{
  "num_hidden_layers": 20,
  "hidden_size": 96,
  "norm_place": "pre",
  "init_std_o": 0.00838,
  "init_std_down": 0.00419,
  "weight_decay": 0.022,
  "max_steps": 3290
}
Each number is 128 + 24 x the weight over its row's rms, rounded and kept within 0 to 255. Layers, rows and columns count from 0. The size above them is the row's rms in percent of the matrix's.

# layer 9 MLP up, 384x96, rms 0.483, rows 15-31, columns 0-95
size [122 112  97 121  99 103 114 101  87  89  86 101 100  94  84 112 126]
[[175 117 137 139 113 140 125 133 155 121 128 114  83 136 143 157 148 108 123 175 131 115 114 124 117 120 100 117 135 110 189 120 125 197 139  98 104 137 139 158 139 149 174 115 114 101 160 126 147 117 100 102 150  68 151 124 114 146 124 111 142 127 105 173 103 116 148  92 100 138 137 163 139 140 107 122 126 147 125 103 166 137 156  79 121 136 108 143  96 145 159 167 125 145  92 124]
 [136 139 139 159 152  95 112 138  83 134 119 172 110 126 116  84 112 135  92 134 126  81 128 147 109 129 148 128  98 172 151 135 106 132 152 165 148 150 140 172  90 137 100 132  87 107 145 131 144 130 114 147  87 118 154 144 105  68 146 128 122 124 170 102 121 129  72 106 159 164 139 132 139 145 144 157 167 125 124 156 125 149 109 171 140 138 115 121 114 133 175 101 140 119 111 132]
 [137 100 117 113 152  70 157 175  96 129 139 114 108 135 172 105 100 125 133  96 135 126 169 119  71 138 147  97 100 133 144 134 126 135  68 124 145 167 127 151 144 130 120  90 158 128 127 148 105 139 104 138 107 171  88 111 124 133 139 114 119 105 132 145 113 140 130 144 143 136 151 111 138 112 115 124 120 141 127  62 131 175 133  93 163 153 143 165 136 116 139  87 120 108 132 165]
 [153 120 124 109 108 121 133 104  89 126 103 142 123 167 136 125 111 136 126 101 107 126 129 120 112 135 148  79 114 114 139 141 114 149 103 144 115 159 153 162 129 150 152 144 117 135 128 118 111 139 121 156 139 152  97 133 120 104 108 130 100 183 145 106 153 142 167 139 109 127 127 178 123 107 164 162 119 153 104 116 153 123 118 149 114  97  95 146  68  62 123  60 147 182 128 126]
 [131 127 126 124 134 113 168 158 152 153 158 128 135 135 113  51 117 176 121 106 119 134 118 121 142 169 131 118 161  95 153 139 124 128 127 121 119 111 144 144 130 114 173 141  83 145 125 104 169 138 120 177 117 124 166 142 135 143 152 126 147 141 150 145 133 153  88 135  77 114 131  99 124 142 120 173 176 126 177 143 146 125 119  91 129  88 124 134 127 122  92 161 147 143 142  86]
 [171 118 126 143 152 126 114 111 134 160 128 115  89 114  94 123 131 176  54 117 115 101 149 134  93 114 107 108 107 112 160 109 156 124 129 130 150 142 141 145 109 137 127 141 150  92 141 112 166 133 146 141 127  68 164 152 105 137 151 136 149 131 150  96 153 165 110 148 154 169 119 147  94 123 146 172  92 123 131  94 163 104 116  83 135 107 136 134 103 152 105 130 130  98 109 131]
 [154 137 125 103 120 134  73  96 130 101 145 124  89 110 136 143 154 131 157 141 131  90 150 157 114 137 119 129 116 139 195 168 136  59 159 115 103 141 120  99 136 133 149 124 130 157 108 116 147 177 144  99 135 146 158 104 159 125 117 128 174 131 110 118 141 118 156 174 123 122 153 144 135 149 158 138 118 103 151  98  86  84 115 130 116 159 117 119 154 125 108  90 135 157 141 131]
 [123 115 158 126 125 170  96 110  72 119 159 136 104 122 103  97 172 143 140 115 145 148 182 155 127 101 146 121 121 116 126 135 126 110 142 128 130  87 149 142 148 105 128 124  82 112 137  95 127  89 133 134 137 150  78 128 117  81 136 135 113 159 143 152 125 108 111 153 151  86 175 133 160 148  94 112 148 139 131 115 113 153 135 110  95 139 140 166 155 121 137 179 102 113 172 143]
 [156 127 131 138 112 133 102 147 133 127 124 102 123 157 184  50 131 138 138 139  93 150 122 154 151 187 121 122  75 136 124 104  87 155  73  95 143 149 157 132 171 103  76 108 117 132 134 120 126 138 136 103 167 148 139  98 123 110 112 113 152 153 116 135 133 123  83 128 121 120 123 120 116 134 158 140 129 109 122 127 163 140 150 108 123  91 143 113 129 143 126  74 132 151 150 126]
 [133 136 116 113 113 143 123 137 118 104 145 104 107 127  97  84  93 155  99 142 110 122 132 109 130 154 118 124  85 138  78 138 108 157 102 160 114 126 170 107 140 133 131 116 143  99 127 168 124 124 134 128  75 137 156 128 171 156 141 124 155 159 125 115 133 118 166 126 143 169 156 129 143 146 148 117 166 134 157 186 187  90 102 120 131 121 132 166 143 157  65 122 124 139 127 121]
 [151 139 110 127  87  94 113 160 120 102 104 140 103 136 121 112 119  97 134 151 164 116 120 166 142 164 133 136 103 143 130 129 108 145 124 132  99 132 121 116  98 149  76 127 127 179 124 139 142 131  99 179 124 140 132 156  77 108 176 123 121 147 113 108 119  75 131 136  78 127 103 102 127 162 171 118 115  80 111 105 156 129 116 159 122 144 177 124 120 159 140 137 149 134 122  87]
 [153 141 123 127 179 113 135 134 122 140 172 144 109 110 151 132 106 131 140 137 117 187 153  70  70 123 115 126 117 138 170 125 126 128  76  91  91 123 139 155 140 142 146 108 147 104 100 101 120 109 155  97 124 150  92 135 119 113 105 107 136 143 143 134 151 151 146 150  71 137 168 161 140 165 126 143 117 148  96 123 102 116 120  93 145 109 123 114 143 147 114 100 161 109  99 146]
 [138 107 127 148 135 140 153 109 177 141 153 135 145 105 116 142 103 108 152 142 140  92 121  86 125 137 130 163 128 103  96 128 121  88 123 171 144 131 109 116 174 119 130 134 123 181 110 137 124 112 117 141  70 147 127  83 107  97 107 150 105 151 123 128 142 135 126 117 107 178 149 148 133 101 114 157 150 133 108 161 185 130 118 132 133 143 109 126 135  74  89 121  96 107 180 104]
 [148 136 169 112 130 109 123 173 145 114 166  59  99 136 101 148 144 120 151 113 135 113 101 152  96 150 132 115 129 125  56 119 150 103 138 127 159 127 125 148 147 150  78 115 161 141 142 116 144 113 100 132  90 133 152 146 155 113 154 138 146 136  93 141 119 106 152 166 117 138 137 146  86 175 153 110 150 141 101 165 106 105 137 126 131 168 145 117  93 116  96 133 140 128 152 135]
 [159 120 159 139 127 155 109 157  90 145 127 122 113 130 136 145 111 150 124 136 136 129 172  75 137 167 171 115 125 106 130 107 127 186 146 122 164  92 146 177 131 104 119 131 127 124 122 126 125 105 119 149 113  80 116 175 124 110 142 161 113 145 142 110  95 129 136 111 113 140 108  98 136 129 133 182 131 127 138 161 148  93 143 116 103 148 137  76 129 103 110 101  77 113 174 104]
 [128 126 132 115 115  79 130 100 144  71 131 156 149  86 122 109 145 117 101 141 140 104 114 121 137 150 101 102 137 138 127 147 119 145 191 106 131 117 120 160 141 175 160 109 151 121 182  87 130 150 145 113 129 138 162 158 118 107 129 139 134 106 147 130 118 134 120 131 114 134 133 170 139 151 108 100 168 153 100 137 155 142  73  99 132 172 142 131 165 165 157 154 101 126 106 100]
 [166  88 113 141 129 144  78 138 148  95 121 160  97 118 132  76 115 119 115 112 124 122 103 114 117 118 163 126 146 137 184 160 126 125 131 149 164  86 160 118 140 149 116 146  92 132 155 142 108 132  95 117 147 104 152 121 122 114 115 109 145 113 128 142 129 103 107 144 120 149 153 161 181 145  78 183 132 156 156 108 108 165 104 107 106 114  98 134 146 165 123  94 119 143 106 113]]
# layer 9 MLP down (transposed), 384x96, rms 0.457, rows 15-30, columns 0-95
size [111 110 119 108 104 107 102  98  92 105  96 116 125 106  98 108]
[[112 136 178 128 133 207 120 133 127 141  81 136 127  99  87 145 115  89 160 121 128 132 128 119  95 167 153 147 129 143 100 109 117 142  84 155 118 148 142 125 118  95 149 160 158 176 107  98 110 139 138 108 114 159 155  90 147 109 135 110 152 127 149 101 129 110 124 111 113 114  85  98 130 116 114 115 108 129 114 144 107 129  92 123 144 146 153  83 118 116 177 125 154 108 164 124]
 [100 105 139 145 126 153 120  86 145  97 151 134 150 156 104 118  93 106 114  99 158 150 144 133 150  91 153 143 103 147 154 174 151 142 119 114 131  99 152  84 127 141 146 149 144 123  92 154 107 151 109 122 141 120 153 129 133 108 136  62 132 107 130 144 128 178 111  88 165 179 167 130 132 135 107 130 148 116 131  91 157 159 116 109 137 143 110 133 152 141 151  68 111 137 119 109]
 [131 121 106 157 166  67 121 135 100  98  89 117 155 143 161  99 185 139 103 145 142 114 142 114 106 108 141 105 169 116 131 126 161 113  75 164 142 116 159 159 149 134 136 137 154  95 162 110 129 118 146 140 139 161  92 123 137 107  91 112 126 155 137 107 107 104 173 108 129 132 128 133  94 141 141 103 101 129 119 134 115 150 125 116 126 144 104 172 164 142 158 143 112 178 105 136]
 [101 119 159  81  76 125 145 143 146 137 115 157 131 162 126 138 124 137 129 114 168 112 138 126 135 138 144 160 153 198 137 149 134 127 105 105 108 107  93 130 122  99 137 116 113 111 131 165  84 133 129 116 159 123 146 159 126 102 165 127  83 138 103  63  97 132 140 152 138 118 106 145 117  97 133 157  82 136 117  97 151 115  79 134 146 117 145 128 136 157 111 137 149  97 164 145]
 [155 107 128 120 107 102 142 124 111 112 155 108 156 111 140 146 158 101 142 132 156 139 177 136 112 134 162 128 159 138 110 158 116 126  81 139 133 137 115 113 131 147 132  91 126 136 153 109 114 117  97 150 156 130 146 149 111 138 100 157 144 118 127 104 177 120 162 127 153 127 132 171 110 154 130 125  96 120  85  71 171 139 144 172 184 135 164 106 174 146 113 137 101 137 152 173]
 [ 82 103 130 141 112 144 112 130 100 149 117 165 150  82 108 130 104 138  96  99 125 124 117 123  79  96  98 104 146 115 181 165 131 138 100 108 137 163 157 168  72 144 141 160 134 126 120 146 125 151 142 120 129 108 133 163 135 134 143 147  90  96 106 139 119 150 108 134 120 115 126 144 140  90 134 161  99 122 159 119 131 160 156 133 157 156 129  72  90 144 105  80 146 139 131 124]
 [116  94 165 116  78 161 112 156 152 130 125 117 125  96 126 107 140 107 146 133 142 111  81 132 128  92 127 150 118 140 142 130 115 126 144  76 138  94 161 129 131 140 127 128 122 169 130 107 146 125 158 123 124 131 153 129 124  80 165  83 123 121 158  87 116 172 139  93 118 168 104 145 141 119 164 127 146 146  91 123 157 136 124 139 174  93 168 107 113 120 192 125 110 121 155 116]
 [132 136 103 159 118 116 117 171  94 112 117 111 123 119 195 103 145 109 134 121 161 111 158 121 156  96 133 112 137  97 127 120  91 105  93 151 136 113  99 122 136 116 139 159 104 131 137 112 101 148 109 151 119 157 136 124  93 111 125 150 110  95 160 149 130 132 139  99  95 157 126 184 162 130 135 142 106 126 150  96 128 127  91 125 121 139 134 114 180 123  88 137 206 141 135  94]
 [ 48 120 114  95 148 157 139 159 112 131 126 142  93 147 148 151 155 122 160 129 129  98 106 115 105 128 121 147  88 151 126 151 143 132 121 112 143 140 116 150 104 113 153 112 130 123 117  95 121 133 132  97 155 116 113 118 132 137 113 102 190 164  81  95 142 115 143 170 126 143 102  99 153  95 152 118 136 162 147  74 113  96 163 129 100 106 137 129 102 130 182 149 131 117 118 114]
 [150 129 107 146 122 106  70 111 128 134 151 133 110 130 151 119 149 128 128 116 133  99 156  95 148 148 135 167 139 175 141 132 177 149 149 129 140  96 111 140 148 146 161 120  97 114 128 181  94  81 141  96 126 131 162 136 141 104 110 135 142 111 139  99 142  93  99 172 107 150 123 142 138  98 102 141  98 130 176 121 123 127 101 152 159  94 162 119 111 114  93 131 108 156 106 176]
 [127 144 133 118 136 131 126 191 111 112 126 100 157 122 120 165 140 173 125 140 113 103 122 115 117 127 139 107 144 155 150 139 120 100  83 160 129 166 166 118 147  95 103 127  90 102 124 123 111 126 183 102 125 120 117 125 122 121  77 153 187  99 149  82 127 148 118 120 108 161 164 125 139 139 109 109 107 147 115 100 113 147 107 137 128 171  95 109 156 138 176 163 110 112 105 130]
 [139 115 121 140 123 172 128 128 164 103 124 165 117 148 117 177 126 183 150 147 153 133 130 138 144 142 118 114 115 138 121 126 113  88 124 119 120 139 111 146 114 139 106 155 138 114 120 143  80 151 123 129 170 154 100 157  91 138 153  94 141  93 178 172 152 117 167 125 105 133 158 165 178  93 129 110 130 119 126 143 131 135 149 147 148 125 130 102  64 126 130 110 113  84  85 118]
 [129 152 173 120 104 129 123  78 151 106 114 136 123 161 145 155  93 129 132 140 163 162 153 121 138 158 129  98 138 124 125 109 135 138 147 102 115 123 122 119 110 148 155 134 112 160 134 111 113 131  80 131 112 102 167 142  83 126  88 173 136 122 117 124 130 165 170 100 111 130 135 169 150  90 118 135 127 120 141 100 190 142 149 108 132 166  84 138  88 125 140  89 129  83 153 115]
 [167 202  94 138  94 133 143 160 127 157 131 166 171 136 146 129 130  90 117 118  99 152 113 166 123 122 146  94 152 152 148  70 139 111 135 132 124 138 159 176 107  83 153 133 105 122 134  96 168 142 127 126 145 137 132 114 122 106 149 143  97 151 127 125 111 116 119 128 107 123 136 121 122  93  85  86 152 116  88 139  95 103 136 122 116 139 141 148 132 108 154 149 105  86 140 140]
 [116 146 160 162 102 113 157  84 109 111 125 141 150 159 157 120 126 138 116 102  86 109 110 173 141 108  76 144 112 135 167 114  92 122 148 104 146 123 146 157 111  69 118 122 167 137 150  99 115 125 145 129 154 126 157 104 100 103 130 116 105 103 108 112 156 169 146 104 123 102 139 126 141 124 138 126 120 161 122 101 179  85 110 143 158 128 122 104  95 109  75 146 150 143 136 122]
 [ 90 105 138 146 102  86 123 133 133  88 121 142 167  96 144 145 106 108 163 150 132 176 122 129 140 127 111 118 132 151 105 122 171 155 141 102 118 108 158 165 103 139 156 100 114 134 133 122 130 164 119 142 108 148 172 175 120 112 115 113 113  94 130 145 146 117 119 153 114 133 112 157  87 140 101  94 153 189 130 115 131  93  99  89 137 137 147  98 114 188 152 115 116 131 128  98]]